Each number is 128 + 32 x the weight over its row's rms, rounded and kept within 0 to 255. Layers, rows and columns count from 0. The size above them is the row's rms in percent of the matrix's.

# layer 2 MLP up, 1792x448, rms 0.0458, rows 1311-1341, columns 336-447
size [ 83 146  82 118  75  86  97  70  88  99  81 100  97  76 115  76  84  99 116  74  91  92  88  76 124 102  89 140 101  77  75]
[[181 144 107 133 150  96 155 169 102 165 152 190  90 126 115 115 153 207 121  99  94  96 130 137 159 130 144 139 147 132 151  83 146 103 145  86 107 103  82 113 123 115  97  69 146 140  97 152 135 119 150 129 132  94  90 114 154 136 155 106 106  80 125 172 143 133 127 117 165 190 127  98 124 157 121 196 121 114 117 127 154 132 128 152 110 153 126 125 131 138 139  74 144 156 166 139 155 162 131 155  47 137 113 132 168 107 208 129 148 137  96 142]
 [137  98 138 140 116 113 161 111  97 138 113 139 156 131  94 166  68 197 157 152 114 118 153  97 155 149  85 162 173 146 146  47  90 101  80 105 152  73 128 108 129 129 112 147 156  66 114 154 156 160 140 148 118 142 106  97 143 143 136  91 126  72 182 136 128  91 146 143 134 116 149 109  56  95 170 183 129 134 196 132 150 139 160 172 156 110 117 152 177 115 137 139 122 143 169  80 154 214 125  82 138  54 131 131  86  86 119 117  85 152  98 148]
 [120 147 124 162  95  95 127 120  96 145 143 141 174 136  66 150 124 222 127  64  72 174 197 131 185 116 116 159 130 160 124  61 140 131 133  51 137 102  89  81 120 131 128  76 181 105 165 144 170 127 164 111  95 113  52 114 156 126 137  80 130  97 139 134 145 139 139 128 158 166 196  82 123 161  70 178 101 128 162 142 114 142 118 172 143 138 204  94 132  84 114  91 190 141 176 181  80 188 131  85  41 136 108 122 156 125 168 162 106 143 122 154]
 [ 95 145 148 143 123 128 143 121 164 206 142 137 115 130 125 131 160 139  50 119  83 145 128 155 169 119 102  92 121 143 117 181  73 186 182 108  68 116  89 139 111  78 112 108 178 190 138 176  55 115 134 108 129 131 150 114 122  62 159 112 129 151  94 159 115  87 130 103 137 104 150 141  93 140 101 136 131 173 163 127 164 132 119 134 152 138  67 136  99 205  66 100  96  96 123 160 123 163 124 164  97  96 168 147 108 174 140 137 166 163  98 120]
 [170 112 180 167 114 141 126 110 107 157 133 174 143 119  69 159 113 197 108  44  42 173 149 138 150 111 130 144 112 157 139  64 162 148 167  74 119  90 119 106 136 157 145 102 144 106 125 153 164 139 152 110  83  74  61 139 154 111 161  71 120 121 125 135  99 145 126 141 158 152 170 131 114 128  59 141  63 124 186 162 132  98 105 135 122 114 159 133 115  99 137  65 163 176 146 162 106 153 146 103  97 168 109 105 153 122 159 151  88 115 124 134]
 [141 133 137 162 189 126 122 126 119 124 140 168 121 109  72 123 126 114 105 116  75 193  95 167 158 121 159 133 194 131 176 131 154 111 127  95  90  94 119 128  71 142 132  96 150 131 133  92 156  83 123 112 110  98  93 174 159 116 163  83 109 111 172 148 100 123 127  94 115 131 152  74 151 150 103 127  76  88 161 121 124 127  77 154 175 153 150  99 110 113 156  83 151 110 143 145 145 136 138 128  99 165 106 149 138 111 128 128 117 180 135 169]
 [101 115 120 132 132  85 115 127 103 166 110 180 148 105  77  73 124 161 139 160  91 161 134 115 152 115 175 132 114 112 138  91 134 156 180 132 116  89 190 130 100  93 139  67 106 125 136 119 120 167 125 139 141 112  37 150 185 122 129 118  79  58 123 113 123 120 130 108 141 104 200 152 130 132  77 149  87 150  99 134 157 158 139 175 145  88 203 112 147  58 152 108 136 110 154 129  83 136 157  72 132 102 125 110 181 110 140 176 124  85 153 155]
 [186 160 138 172 140 120 180 134 158 143  88 103 100 160  88 160 165 142 131 127  67 207 121 144 133 153 125 138 137 104 174  90 126 118 179 132  97 144  82 154  73 122  90 122 140 151 182 148 137 108 149 176  81 156 129 160 179 169 182  97 134  83 114 114 117 142  73  68 159  96 134   0 119 123 157 157  98 130 164 115 140 168  98 138 148  71 172 123 125 112 149 104 116 145 161 171  87 159 111 146  76 206 122 168 113 151 194 121 141 155 137 124]
 [146 119 158 153  95 106 166 122  69 118 148 155 164 137 141 134 101 208 113  88  93 154 143 140 165 129 129 169 139 118 169  55 159 133 165 104 108 108 137 129 170 150 144 123 120 116 139 131 143 111 123 121 143 101 101 135 121 103 112 125 118 113 119 172 130 149 106  95 175 126 164  99 131  85  98 142 111 114 138 141  99 108  76 152 109 101 193 125 120  99  96  89 184 149 138 109 125 176 125 100  84 144  97 133 138 155 186  97 116 126  75 114]
 [122 144 132 118 130 139  96 153 124 165 148 130 126  92  95 114 153 182  76  58  85 153 168 132 178  98 165 145 107 164 136 106 130 134 153  80 119  82  73  64 101 124 199  83 170 112 108 159 133 158 148 121 108 107  28  71 102 127 166  68 103 106 174 139 105 170 100 100 171 133 113 122  85 100  86 192 136 138  89 145 126 148 112 114 141 120 186 133 118 133 121  89 123 137 143 151 105 141 164 126  26 138 140 120 154 157 188 184 142 134 141 141]
 [104 150 145 156 151 120 135  94 116 147 128 157 119 116  87 160 136 176 147  80  44 120  97 167 177 142 128 169 118 115 132  97 139  96 179  40  89 127 145 149 116 106 136  97 160 149 169 125 149 136 172 129 104 123  77 178 171  98 172  87 141  94 153 146 156 142 169 107 192 132 207  92  85 107 113 165  63 114 164 118 156 153 104 141 130 144 162 109 112 117 125  41 195 143 137 138 107 186 109 107  97  93 134 123 171 103 188 123  96 130 129 164]
 [101 114 121 138  86 115 119 127  95 123 152  84 159 125  71 110  95 156  92  60  59 125 152  85 132  97  83 195 129 134 133  92 132  96 130  76 124  45 122  86 153  92 163 127 151 117  89 122 197 182 170 103 113 153  49 147 162 147 165  99 137 100 135 134 131  95 117 132 120 179 195 112  85 182 117 205 136 117 173 127 137 150  84 116 116 100 193 137 133 122 178  65 127 174 144 115 117 144 122  91  88 109 171  87 131 141 150 127 117 121  65 140]
 [125 110 164  77  95 101 150 144 131 122 139 132 173  94 104 140 134 171 101  61  37 146  99 184 149 128 114 108 152 129 113 108 169 115 160  67 105 113 145 103 153 121 155  84 177 104 148 135 117 146 152  88 127 113 135 130 152 139 161  69 122 109 149 163 126 141 157  98 156 168 167 132 103 162  61 179 112  94 174  86 165 133  90 138 106  96 187 134 123 122 121  76 158 166 156 128 152 133 136 122  46 146 188 136 117 142 146 115 118 110 114 157]
 [140 135 121 137 197  83 157 105 140 144 112 163 165 102  86 148 153 187 149  91  86 124 173 145 148 158 159 173 110 115 166 119 174 132 152  85  94  53 109 127 144 120 147  88 146 104 173 105 143 112 132 121  75 103  77 191 171 136 150  90 125  56 175 127 155 142 120 106 164 131 168  63 112 139  52 189  89 124 175  77 126 130 100 153 134 130 161 103 147 118 135  99 187 137 141 145 126 148 100  97  65 113 122 115 158 167 167 134 111 110 143 170]
 [197 123 161 118 170 136 213 134 124 126 137 186 146  85  71 123  87  89 160 100 118 157  82  91 142 154 166 137  83 198 106  80 145 109  90 108 133 139 100  64 126 116 123  87 117 174 109 142 152 117 217 125 132  96  53 145 136 121 154 132  71  67  99 116 152 127 123 122 171  87 121 112  85 176 105 138 131 152 154 150  82 107 104 105 161 125 160 171 129 132 129 136 151 116 157 187 146 138 116 151  48  88 166 166 131 102 104 168 142 117 169 166]
 [172 132 165 156 156 133 149 127  94 115 119 113 164 129  90 139 137 179 139  69  71 183 152 127 150 114 127 165 149 143 133 112 138 122 144  75 124  80 120  96 132 118 134  63 169 111 150 133 152 126 170  80  76  96  42 167 145 110 161  77 110  81 154 140 130 170 137  85 149 138 187  95 127 102 100 158 106  96 160 105 130 153  85 171  94 123 174 135 105 113 141  43 178 131 147 143 103 194 134 122  63 156 159 103 115 147 185 143 130 100 116 148]
 [146 145 189 138 116 145 131 197  86 102 114 163 102 179  51 134  95 194 127 113  84 169 124 140 130 128 142 153 163 140 129  60 128 154 125  92 110  65  67 103 121 165 140  99 135 149  96 124 110 102 159  70  82 115  39 180 114 122 159  80 131  95 113 141 136 162 133  88 181  65 185  79 117 127  52 148 132 118 142 137 147 120 105 105 163 122 157 127 131  98 154  80 182 121 141  96  93 150 101 105  91 128  91 125 125 122 189 119 102 129 167 148]
 [169 125 213 104 147 134 180  84  73 153 118 130 163 134  38 143 149 130 133 116  84 166 156 106 158 158  78 120  97 117 138  94  75 115 124 136 155 100 125  75 176 150 136 117 122  81 110 151 131  69 146  97 117 124  70 174 136  85 131  96 106 173 116 160 122 135 158 130 138  80 170 143 119 180  86 148 108 116 174 153  77 151 142 102 129 101  98 122 144 167 104  80 153 136 131 105 124 155 107 103  66 190 179 143 113 158 163  90 189  88 100 122]
 [107 157 172 174 162 138  96 114 185 135 101 118  81 152 157 120 150 198 181 117  97 170 109 154 141 164 142 144 143 129 174  86 142 116 129 115  87  86 148 129 112  82  61 100 159 173 123  98 138 135 219 136 125  68 141 173 129 166 133  75  84 132 118 144  98  94  80 131 119 139  97  79 134 184 122 184 151  72 142 147 123  96 132 142 175 122 110 122 105 143 114 102 173 147 165 150 106 146 107 126 101 187 114 169  86  99 135 140 143  96 147 148]
 [173 121 147 155 124 100 154 114  91 138 144  95 139 118  90 148 117 188 117  93  88 159 161 137 185 129 156 140 144 148 129  49 160 152 160  75 126  78 105  96 115 121 123  62 165 116 122 167 152 109 166 104 107 126  67 149 168 116 154  40 116  95 138 131 139 158 135 101 138 122 171  85 111 132  55 145  85 116 159  90 150 153  90 148 105 140 175 116 145 109 139  59 196 154 141 161 100 150 136 110  67 132 145  99 135 115 162 138 152 114 124 168]
 [156 152 190 191 148 142 188 139 168 146 106 142  89 137 144 140  67 176  76  88  93 169 105 154 191 135 114 173  76 160 122 119 177 132 151 103  96 103 120 131  70 107 128 117 150 166 109 119 218 119 203 109  83 107 127 179 148 179 160  74 135 115 101 147 133 102 120  97 101 137 128 103 129 115  99 140  91 144 178 144 119 132 106 164 128 126 146 112 122  99 145 119 135 196 173 150 124 112  90  80 148 145  95 206 119 124  88 116 139 123 132 115]
 [131 149 170 138 116 135 140 112 117 107 107 143 126 123  98 146 113 181 123 121  67 153 153 108 175 104 126 140 144 181 114 103  85  79 166 105  91 105  71 119 138 149 155  84 126 145 136 121 168 110 108  92 115 101  43 188 141  80 183  79  67  59 180 146 161 174 127  21 137 146 113 115 102 135  58 111  86 112 169  86 175 178 145 158 132 120 108 121 114 151  97  88 162 100 149 134  96 111 119 110  87 184 138  92 171 174 155 145 119 124 165 188]
 [126 128 112 180 116 104 178 147 152 107 106 147 147 154 121 131 174 159 159  92  72 143 136 172 154 159 122 134 110 134 137  78 138  87 128 116  96  98 141  73 117 137 127  96 177  96 188 115 112 108 147  98 111 114  76 102 136 160 150 130 115 139 111 131 129 115 118 134 142 109 155  83 122  99  48 111  67 163 111 117 128 113  95 183 127 110 168 119 136 121 131  24 142 194 154 165 160 103 150 176  77 190 130 174 134 154 145 152 105 112 157  95]
 [142 128 130 137 146 134 133 102 119  85 141 123 132 123  98 102 120 185 111  73  77 160 165  90 146 150 172 177 115 138 124  85 142 106 151  67 107  88 104  94 128 155 141  87 124 125 155 122 140 120 156 103  96  85  46 140 136 147 136  60 116  97 143 142 124 163 144 127 168 108 154  99 123 149  88 166 111  63 195 109 100 170 100 125 130 133 181 101 130 109 172  58 165 145 168 169 110 131 152 122  37 145 139 106 161 126 153 138  97 118 138 169]
 [178 108 163 179 152 135 135  97 146 126 142 128 111 120 144 152 113 118 141 146 109 110 184 148 222 126 155 181 105 165 166 164 128  71 185  97 169  64  95  89 127 159 105 109  94 100 139 155  96 152 115 121 117 146 106 158 126  96 139  82 158  69 192  80 137  87 146 200 107 139 163  99 114 112  70 103  83 164 159 117 152 130  93 153 176  95 130 141  93 115  71 114 172 157 174 146 144 121 106 104 142  94  92  94 148 107 136 136 129 142 140  85]
 [139 122 137 148 123 135 109 108 131 192 110 183 137 134 117 119 121 156 114 116  58 166 159 152 214 106  82 152 138 156 137  83 162 147 179  87  99 111 109  87 143 100 162 124 142 132  75 127 153 112 124 123 105  89  84 117 152 120 136 112 124  92 157 152 160 119 137 155 153 238 156  61 184 125 108 186  89  59 153 156  99 166 133 138 158 119 181 127 109 151 121 109 146 133 183 153  95 157 155 131  56 120  82 113 142 147 123 151 134 114 152 124]
 [127 148 166 137 131 123 143 159  97 132  93 155  91 113 109 170 168 156  92  79  96 149 122 147 148 126 100 147 124 173 118 148 138 102 172 116  89  83 161  98 127  94 174  55 189 156 137  92 118  95 156 101  69 137  83 170 107 156 183  79 115 147 171 126 105  95 140  91 130 154 146  70 109 150  83 153 106 115 169 109 153 185 123 112 126 142 101 118 153 120  97 107 139 106 191  82 136 130  79  68 123 131 101 132 126 102 116 115  81 162 141 173]
 [177 197 176 119 165 126 118 149  91 138 132 128 105 107 166 152 126 120 123 107 148 108 209 140 194 156 110 114 136 102 148 104  94 121 149 122  55 124 111 148 168 195 139 109 134  77 159  85 158 164 159 133 133  96 101 100 113 123 170  89 129 146 163 212 136 141 106 171 191 159 148 102 113  98 135 145 122  68 166 154 100 132  88 114 115 233 137 127  93 127 111 136 164 107 197 137 151 192 101 154 136  82 113 100 129  95 158 111 142 129  96 103]
 [ 94 173 179 152 130 149 141 113  85  82 122 145  88 146  75 118  79 164 160  57 101 153  79 112 194 166 149 133 100 165 146  64  77 127 153  89  82 121 134 134 157 103 163 129 122 122  88 116 192 132 142 155 111 105 132 185 177 202 159 123 114 126  85 159 123 171 102 104 138 169 116 124 133 141 125 125 116 160 107  81 111 120  85 126 129 117 169 152 103  94 130 107 141 151 156  84  71 147 144 106  70 167 105  85 167 113 170  95  92 129 216 214]
 [141 154 138 157 148 114 119 134 119 142 112 102 132 135  76 150 155 190 151  86  72 144 150 129 137 158 139 174 132 108 145 109 115 117 146  56  76  73 148  87 120 125 156  66 143 139 160 113 128 117 181 119  98 103  51 141 156 105 154  63 165 107 131 139 126 200 131  85 169 101 179  71 106 117  97 179  98  78 178 102 142 125  96 132 126 133 170 119 107  78 151  35 168 126 160 175 114 131  88 109  62 153 155 102 161 143 175 144 120 135 147 142]
 [141 143 132 151 145 138 146 117  88 133 146 134 142 141  82 148 125 207 129  75  70 160 163 124 181 128 117 150 122 151 139  52 129 106 134  64  79 116  83  95 167 128  94  72 140 102 147 110 186 121 160  75 111  78  27 162 122 123 152  55 127  59 157 172 129 164 146  77 136 156 186  84 119 120  78 131  85  99 173  91 116 156 104 161 124 120 168 115 130  85 121  44 183 156 176 148 114 134 147 104  83 131 136 103 150 134 184 128 122 117 142 135]]
# layer 2 MLP down (transposed), 1792x448, rms 0.0341, rows 1311-1341, columns 336-447
size [ 94 168  76  97  76  97 109  84 101 115  72 110  82  75 101  72  88  97 117  71  95  96 111  76 130 118  98 150 102  69  70]
[[153 132 129 157 113 133 133 139  84 160 149 149 131 189 117 119 146 192 147  89 132 134  77 149 126 112 132 171 134 169 141 111  69 104 165  85  56 165 153  82 103 140 124 111 106 194 142 145 131 111  89 124 109 118  89 123 144  87 152  61 135 106 135 131 158 188 126 157 157 173 162  82  78 161 145 104  89  59 137 123 169 134 101 157 108 123  49 156 141 142 187  94  97 112 143 175 166 114 178 112  82 121  84 145 137 109 128 129 135 113 125 131]
 [ 34 138 143 169 117 128 161 128  81 135 117  89 126 194  90  55 110 119 120 130  78 105 166 108 105 130 104 106 147 124 130 136 140 101 112 113 113 166 113 143  71 114 104 114 145 135  64 140 142 132 120 117 134  92 107 167  99  92 155 122 130 143 124 111 116 190 112 166  61 134 131 176 113 111 135 116 158 147 188  79 120 168 106 122 149 113 182 202 136  66 126 142  60 104  98 147 142 143  71 143 137  66 141  86  95  99 165 149 148 147  91 110]
 [151 111 155 167 145 103 112 128 109 133 144 126 171 127 109 178 122 208 166  97  85 170 144 126 165 113 130 178 125 153 135  56 117 153 155  71 153 118 125  83 133 102 135 115 111 160  99  99 184 102 147 142 129  92  57 143 158 118 139  55 119 114 107 153 106 144 136  55 135 189 221 101  78 133 109 205 100 126 128 148 123 162  83 136 131 114 146  76 127  95  98  91 182 119 155 164 125 139 122 141  55 145 127 120 131 118 169 136 130 134 162 165]
 [136 153 124 141 138 122 124 152 113  85 130 128 122  98 131 170 109 137 131  58 216 133  86 157 138 159 115  92  39 157 149  84 154 157 150 130 169 117 129 100 121 117  80 113 102 125 159 111 127  86 146 124 145  90  84 105 176  68 116 148 158 140 134 124 109 105 131 142 200 128 100 185 126 139 112 149 156 157  75 137 179 123  93 146 137 155 110 192 175  69 170 116 129 123 125 120 101 208 146 132  96  97 162 125  92 102 118 106 136 168  74  77]
 [139 118 155 122 157  94  81 157 108 112 161 129 127 139  64 200 139 174 153  90  47 170 156 136 150 141 141 166 124 126 123  61 109 148 168  90  99 113 141  83 134 115 146 148 149 105 116 134 151 112 120 144 144  92  38 138 171 126 128  66 113 153 144 153 112 147 127 137 174 187 155 138  87 105  98 169  91 123 148 124 160 115  69 120 127 104 135 121 132  89 102  66 109 137 128 123 117 143 146 105  34 161 131 107 135 108 166  83 124 127 143 157]
 [155 160 110 133 154 114 140 125 118 136 140 169 125 171 111 150 141 130 145  40  93 154 150 146 123 136 120 151 154 175 123  94 131  99 172 119 114  71 164  84 118 142 142 110 138  88  90  87 151 106 104 147  88  80  38 112  87  81 121 144 122  91 166 127 125 155 144 154 160 152 145 114 137 117 138 168  80 109 166  99  95 103 128 175 102 169  91 125 105 137 155  76 138  99 105 128 133 113 104 142  70 168 161 119 109 180 180 143 109 126 166  86]
 [131 225 110 158 148  73 114 150 147 124 157 151 153 127  61 143  98 178  98 108  44 165 118 105 140 108 140 134 110 152 128 127 113 140  90  48  94  66  75  97  91 123 102 105 159  75 185 147 103 172 118 113 155 122  54 149 120 100 125  49 102 121 128 163 123 173 186 120 148 150 132 141 153 184  97 159  92 179 116 116 124 112 112 174 158 113 151 152 138  72 146  76 168  80 138 119 157 131 157 115 100 179 175 150 176 186 161 111 107 160  95 183]
 [ 86 161 121 120 143 132 115 156 129 131 104 129  96 103 156  47 118 126 154 157 109 121 121  71 138 125 103 175 135 112  90 101 127 130 125 134 156  55 136  86 116 132 142 110  70 152  95 154 119 134 142 113 165 112 105 109 136 133 123  90 120 132  82 162 123 101 141 134 123 120  95 162 168 128  91 151 134 103 112 116 119 148 127 128 171 116 132 116  81 128 130 129 153 133 166 147 167 125 164  46 143 127 129 111 175 111 131  88 143  73 149 203]
 [ 91 149 198 124 105 132 152 145 156 163 166 123 154 125 109 101  83 175 101 129 100 170 136 138 146 107 131 174 180 135 159  89 110 167 213  95 117 141 134 111 139 141 155 135 126 126 122 125 157  97 162 146 133 108  81 140 126 121 181  66  90 128 173 164 136 144 137 113 141 154 112 163 114  94 102 159 137 104 142 108 133 122 118 134 129 138 110 144 154  99  86  85 140 157  89  97 130 138 152 113  61 146 136 108 140 116 162  86 114 106 121  87]
 [142 101 133 108 159 125 167 122 123 157 159 162 158 119 111  77 130 198  98 112  55  90 124 133 108 107 102 107  68 123 130  93 114  79 128  65 136 163 104  71 127 131 214 164 109 160 100 117 156 181 120 143 115  89  58 112 140 146 100  89 136 109  98 124 119 138 110 140 127  89 120 128 116  53 137  97 106 125 170 189 180 106 120  90  71 142 105 151  91 151 120 125 140 162 123 118 138  95 206 140  40 170 153  75 174 183 140 132 122 130 118 118]
 [140 112 146 146 164  95 118 133 124 103 153 112 150 136  75 129 109 180 129  69  98 179 113 134 177 137 116 179 149 131 142  68 176 116 175  87 149 141 159 120 124 156 129  96 112 147 153 100 147 126 143 108 114 160  45 169 167  73 132 113 105  77 141 162 126 197 136 114 178 128 144 109  78 101 108 165  96 112 160 125 120 148 109 155 133 123 133  84 123  99 154  59 150  64 108 131 102 147 123  97  70 116 115 120 130 103 167 135 113 166  95 109]
 [157 123 120 125 176 102 115 162  79  90 137 162 145 123  89 157 116 137 153  62  71 130 141 110 148 155 135 200  72  93 151  95  66 147 100  50  58 112 183 139 143 141 142 190 123 106  98 138 181 194 146 141 135 182  70 158 136  45 103 117  95 149 138 183 131 174 145 119 182 170 134 173 143 140 140 161  90 146 185 123 163 153 118 147 156 129 156 121 155 127 147 113 167 165 129 135 119 142 191  74 134 144 109 147  80 176 146 107 127 129  70  95]
 [186 122 111 179 173 125  98 118 114 114 141 134 182 125 102 140 136 159 120  83  51 132  41 167 174 170 106 101  88 134 176 146 184 119 173 128  74 146 110  70 118 115  91 141 167  97 161 159 145 131 174 158 121 170  27 160 144 118 188  83 111 151 129 190 137 168 109  58 161 182 150 128 128 141 133 153  65 124 128 100 182 132  41 130 127  84  93 109 131 142 106 134 168 106 121 126 145  77 163 127  69 165 107  55 146 134 134 171 134 139  66 174]
 [104 129 156 148 119  91 139 140 131 105 122 152 168 127  97 134 177 174 147 115  73 174 152 114 146 149 152 160 147 123 130 106 157 141 143  89 131  98 108  56 124 122 141 103 143 127 111 115 157 151 124 162 151 133  62 127 153 135  95 126 145  84 168 141 124 141 163 132 162 140 163  90  85  65  84 156 129 120 134  85 141 148 117 151 130 116 128  99 146 136 124  57 178 107 155 108 104 128  96 111  64 182 155  81 143 131 164 127  98 152 104 137]
 [109 102  99 134 130 116 134 112 182  80 156  97 120 111 139 120 159 152 117  72 108 153 152 147 124  69 140 172 133 117 142 160 160 134 117 170 161 144 122 135 174 108 111  93 109 117 150 113  83 127 169 106 133  86 176 143 118 105 126  90 109 123 117  86  89 127 116  66 170 132  92 114 158 219 196 128 124 138  75 150 107  90 186 134 105  46 185 176 114 113 116 103 157 142 136 171 163  88 159 166 119 142 146 177  94 147 150 138  85 121 117 104]
 [138 113 167 136 137  80 123 163  94 118 161 125 201 149  80 158 131 182 172  89  59 172 125 122 167 149 145 161 111 140 122  81 148 141 132 109 135  66 112  77 141 145 136 125 146 131 120 115 157 131 142 115 122 119  30 149 155 109 158  94  88  89 145 133 103 163 144 102 147 177 187 117 102  99 116 179 104 120 144 110 154 139  88 156 154 137 120  90 109 106 128  44 169 116 141 130 120 157 151 132  50 181 142 105 139 122 185 106 139 146 138 159]
 [157 142 163 144 118 126 114 143 146 106 133 155 128 169  68 159  95 197 164 113  90 180 148 130 168 132 151 165 150 141 154  81 167 138 128  67 127  96 115  79 150 135 149 112  91 138 127 149 156 116 142  96 108  80  51 162 134 112 167  85 142  68 166 164  99 168 152 135 164  99 230  85 138 103  60 115 117  86 184 119 126 112 125 128 177 128 151 100 136 117 117  52 147  85 150 131  86 151 142 102  46 149 147 103 130 161 188 136 151 163 125 166]
 [182 145 102 148 178 118  85 191 124  66 143 132 147 162 131 112 131 154  94 154 183  97  77 167  52  97 174 110 175 107 117 115 120 144 151  76 128 169 179 176  85 103 161 151 129  87 101 118 132 121 122 129 116 116 101 111 122 183 133 103 159  90 128 147 159 107  75 143 157 146  64  97 186  73 190 104 146 115 122 108 110  86  82 164  99 121 105 125  71  68 129 145 119 103 141 137 119 122 157 114 137  91 113 163 117 149 155 180 101 127 131 115]
 [153 116 109  77 136 104 116 115 101 149 127 172  96 141 112 164 142 150 170 100  83 164 151 164  84 105 127 131 100 201 136 120 163 135 152 127 135 138 147 102  66 141 146  60 133 126 145 148 108 129  78  94 141  97  51 125 103 118 105  98 158 102 121 147 144 163 158 154 116 147 193 130  96  73 109 140 108 104 171 217 122 155  83 120  84 134 129 122 165 138 128 127  95 137 154 108  79 128 130  87  66 126 157  44 155  97 107 131  97 154 114 126]
 [152 124 169 124 151  90 133 142 115 133 172 142 165 146  88 153  89 185 141  99  70 169 122 123 150 145 146 153 118 133 154  79 133 154 144  95 105 101  95  65 143 124 130  99 146 129 113 116 160 116 124 133 117 122  59 146 159  96 145  57  79 118 137 148 100 141 162 129 134 118 173 118 106 103 101 200 109 133 166 141 161 148 105 145 144 142 137 110 126 112 122  71 163 143 130 160 134 140 101 119  60 145 144 136 123 123 172 121 151 123 141 150]
 [127 145 148 138 158  78 149 116 104 155 125 151  98 144 139 125 118 121  88  96  32 138 128 124 167 145  97 188  96 151 108  95 110 147  92  79 153 120  66 121 123 124 116 120  95 131 110  73 166 109 113 121 111 143  68  54 119 197  88 111 125 137 102 169 166 129 183  73 145  72 101 122 150 140 116 195  91 205 131 126 148 147 110 139 178 125 139 132 164 110 105 121 101 164 166 176  95 143 118 168  89 156 148 117 132 209 118 132 135 132 141  98]
 [125 109 111 130 120  89 118 156 117 130 165 159 137 146 111 132 119 191 137 110  93 134 143  91 159 126 109 137 182 131 106 132 135 120 165 113 135 137 105  83  95 128 121 110 123 143 104 124 147 115 144 124 127 150  59 157 108 125 154 113  75 109 143 183 139 157 136 101 164 174 174  87 105  49 112 200 111  98 207 156 146  98 116  96 116 109 127  98 104  90 131  81 126 109 134 137  95 107 149 105  83 221 114  87 131 147 152 105  98 141 115 119]
 [141 148 138  98 166  74 112 172  98 136 163 140 215 111  84 106  94 156 152 106  94 133  60  92 148 217 134 125 139 129  83  93 115 115 158 108 128 141 104  85 112 153 110 133 119 126 153 118 152 187 136 114 158 141  53  55 163 130 128 116  96 153 158 118 195 164 132 130 166  63 168 122 102 108 117 113 134 121 107 135 118 104  87  90 111 157 153  99 120 136 203  91 157 135 166 115 114 111 151 122  97 144 192 130 136 148 121 108 161 135 143 144]
 [140  96 159 113 125  82 112 161 105 143 158 137 169 144 108 168  83 195 147  81  96 177 152 156 143 150 119 176 145 143 148  74 125 136 186  97 119 118 129  65 140 164 156 121 121 104 115 104 186 127 123 112 130 122  18 151 158 108 139  79 119 130 155 123 144 178 139 157 172 138 169 113 108 116  87 140 108  83 167 134 151 119  84 130 133 122 145  89 131 106 140  58 152 125 140 123 146 158 146 106  62 144 123 120 136 135 172 119 129 148 143 111]
 [169 122 110 109 154 138  59 140 167 165 136 130  87 178 180 104 141 109 159 101 156  93  94 178  92 167  68  67  85 192 139 109 137  43 119  91  67 183 193 129  82 179  56 111 159  91  84 119 151 143 119 145  96 120 113 121 141 107 168 143 193 103 106 145 156 111  80 149 196 160 187  94  69 136 150 107 138  91 107 148 126 124 113 119 137 149 114 116 154 169  91 183 111 120  77  89 123 167 146 125  90  75 121  69 112 142 128 132  86 189  91 122]
 [170  91 117 111 102 122  38 130 126  86 132 128 133 118  68 121 152  92 109 102 147 195 149 116 143 153  96 240  80 128  76  95 139 137 105 118 139  88 137 158 135 130 158 102  77 115  79 101 131 137  68 101 103 161  98 112 130 124 101 104 114  98 150  81 182 108 148 103 202 123 127  69 169 114 154 134  92  52 173 149 152 165  83 141 146 152 183 136  87 120 143  91  83  75 152 161 110 138 159 105 104 120 126 145 150 152  64 138 103 171 146 133]
 [157 109 146 112 187  95 103 117  89  82 139 147 155 198 161 138 190 151 118 110 177 163 149 116 117 127 178 122 153 113  73  99 131 105 147 126  55 104  95 179 136 127  89 125 119 105 186  84  82 150  61 113 132 193 140 146 126 127  82 107  72  83 170 155 149 101 165 143 207 121 163 147 123 118 149  88  70 128  90 167 131 123 103 166 122 160  76 105 122 123 147 137  83 107 115 172  49 172 140 164 123 104 136 131 103 133 142  99 150 102 112 110]
 [113  99  54 141 161 112  73 116 187  90  99 101 126 137 176 167 150 129  95 190 106 126 130 176  76  88 111 123 139 127 126  49 115 192 144 162  78 155  63 117 140  98 163 115 144 133  91 134  98 145  61 141 135 126  95 140 101  82 143 194 107 141  99  33 131 131  65 102 136  89  72 139 164  70 192  91 149 111 136 114 101  66 122 126 100 125 102 138 166  81 127 171  86  86  62 195 107 113 157 102 118 148 128 116 145 145 125  80  62 114 120 117]
 [118 127 178 161 120 114 117 131  72 179 133  64 100 186 183 152 163 130 178 116  81  77 161  55 147 146  73 146 131 137 103  88 100  96 133 173  77 142 153 152  87 129 151 150 105  94  62 180 148 175  82 144 103 180 101 160  85 135 130 172 121  98 141 140 127 142 149 126 164 126 122 137 106 187 150 131  89 169 134 131  89 111 148 157 154 154 116 140 101 133 213 153  93 146 134 144  97 140 193  86 111 218 104  69 109 125 136 121 123  83 143 126]
 [152 160 163 150 126 122 120 139 105 102 123 152 163 172 104 134 125 170 167  79  90 184 111 128 143 130 113 175 134 144 166  87 122 123 156 119 119  92 152  79 138 131 137 110 119 136 151 127 162 127 139 134 114 147  48 156 148 117 123  60 120 100 140 130  97 155 167 135 156 134 179 108 108 116  82 197 110  80 146 114 132 125 108 129 139 157 110 105 110 107 143  47 159  93 124 136 135 140 120 122  64 193 171 105 143 128 169 111 130 124 132 124]
 [126 114 145 129 119 113 119 140 103 130 182 140 129 138  94 150 126 192 127  74  78 167 145 154 172 133 145 165 140 145 164  73 136 152 180  92  95 101 112  76 148 127 133  73 114 137 123 112 162 134 144 112 123 117  45 114 163 119 110  72 119  99 138 129 135 153 129  83 136 133 201 107 102 107  83 164 116  85 201 118 148 152 111 172 129 138 135 111 148 104 151  97 180 134 126 154 101 149 145 124  48 127 127 122 126 136 178 103 142 138 149 114]]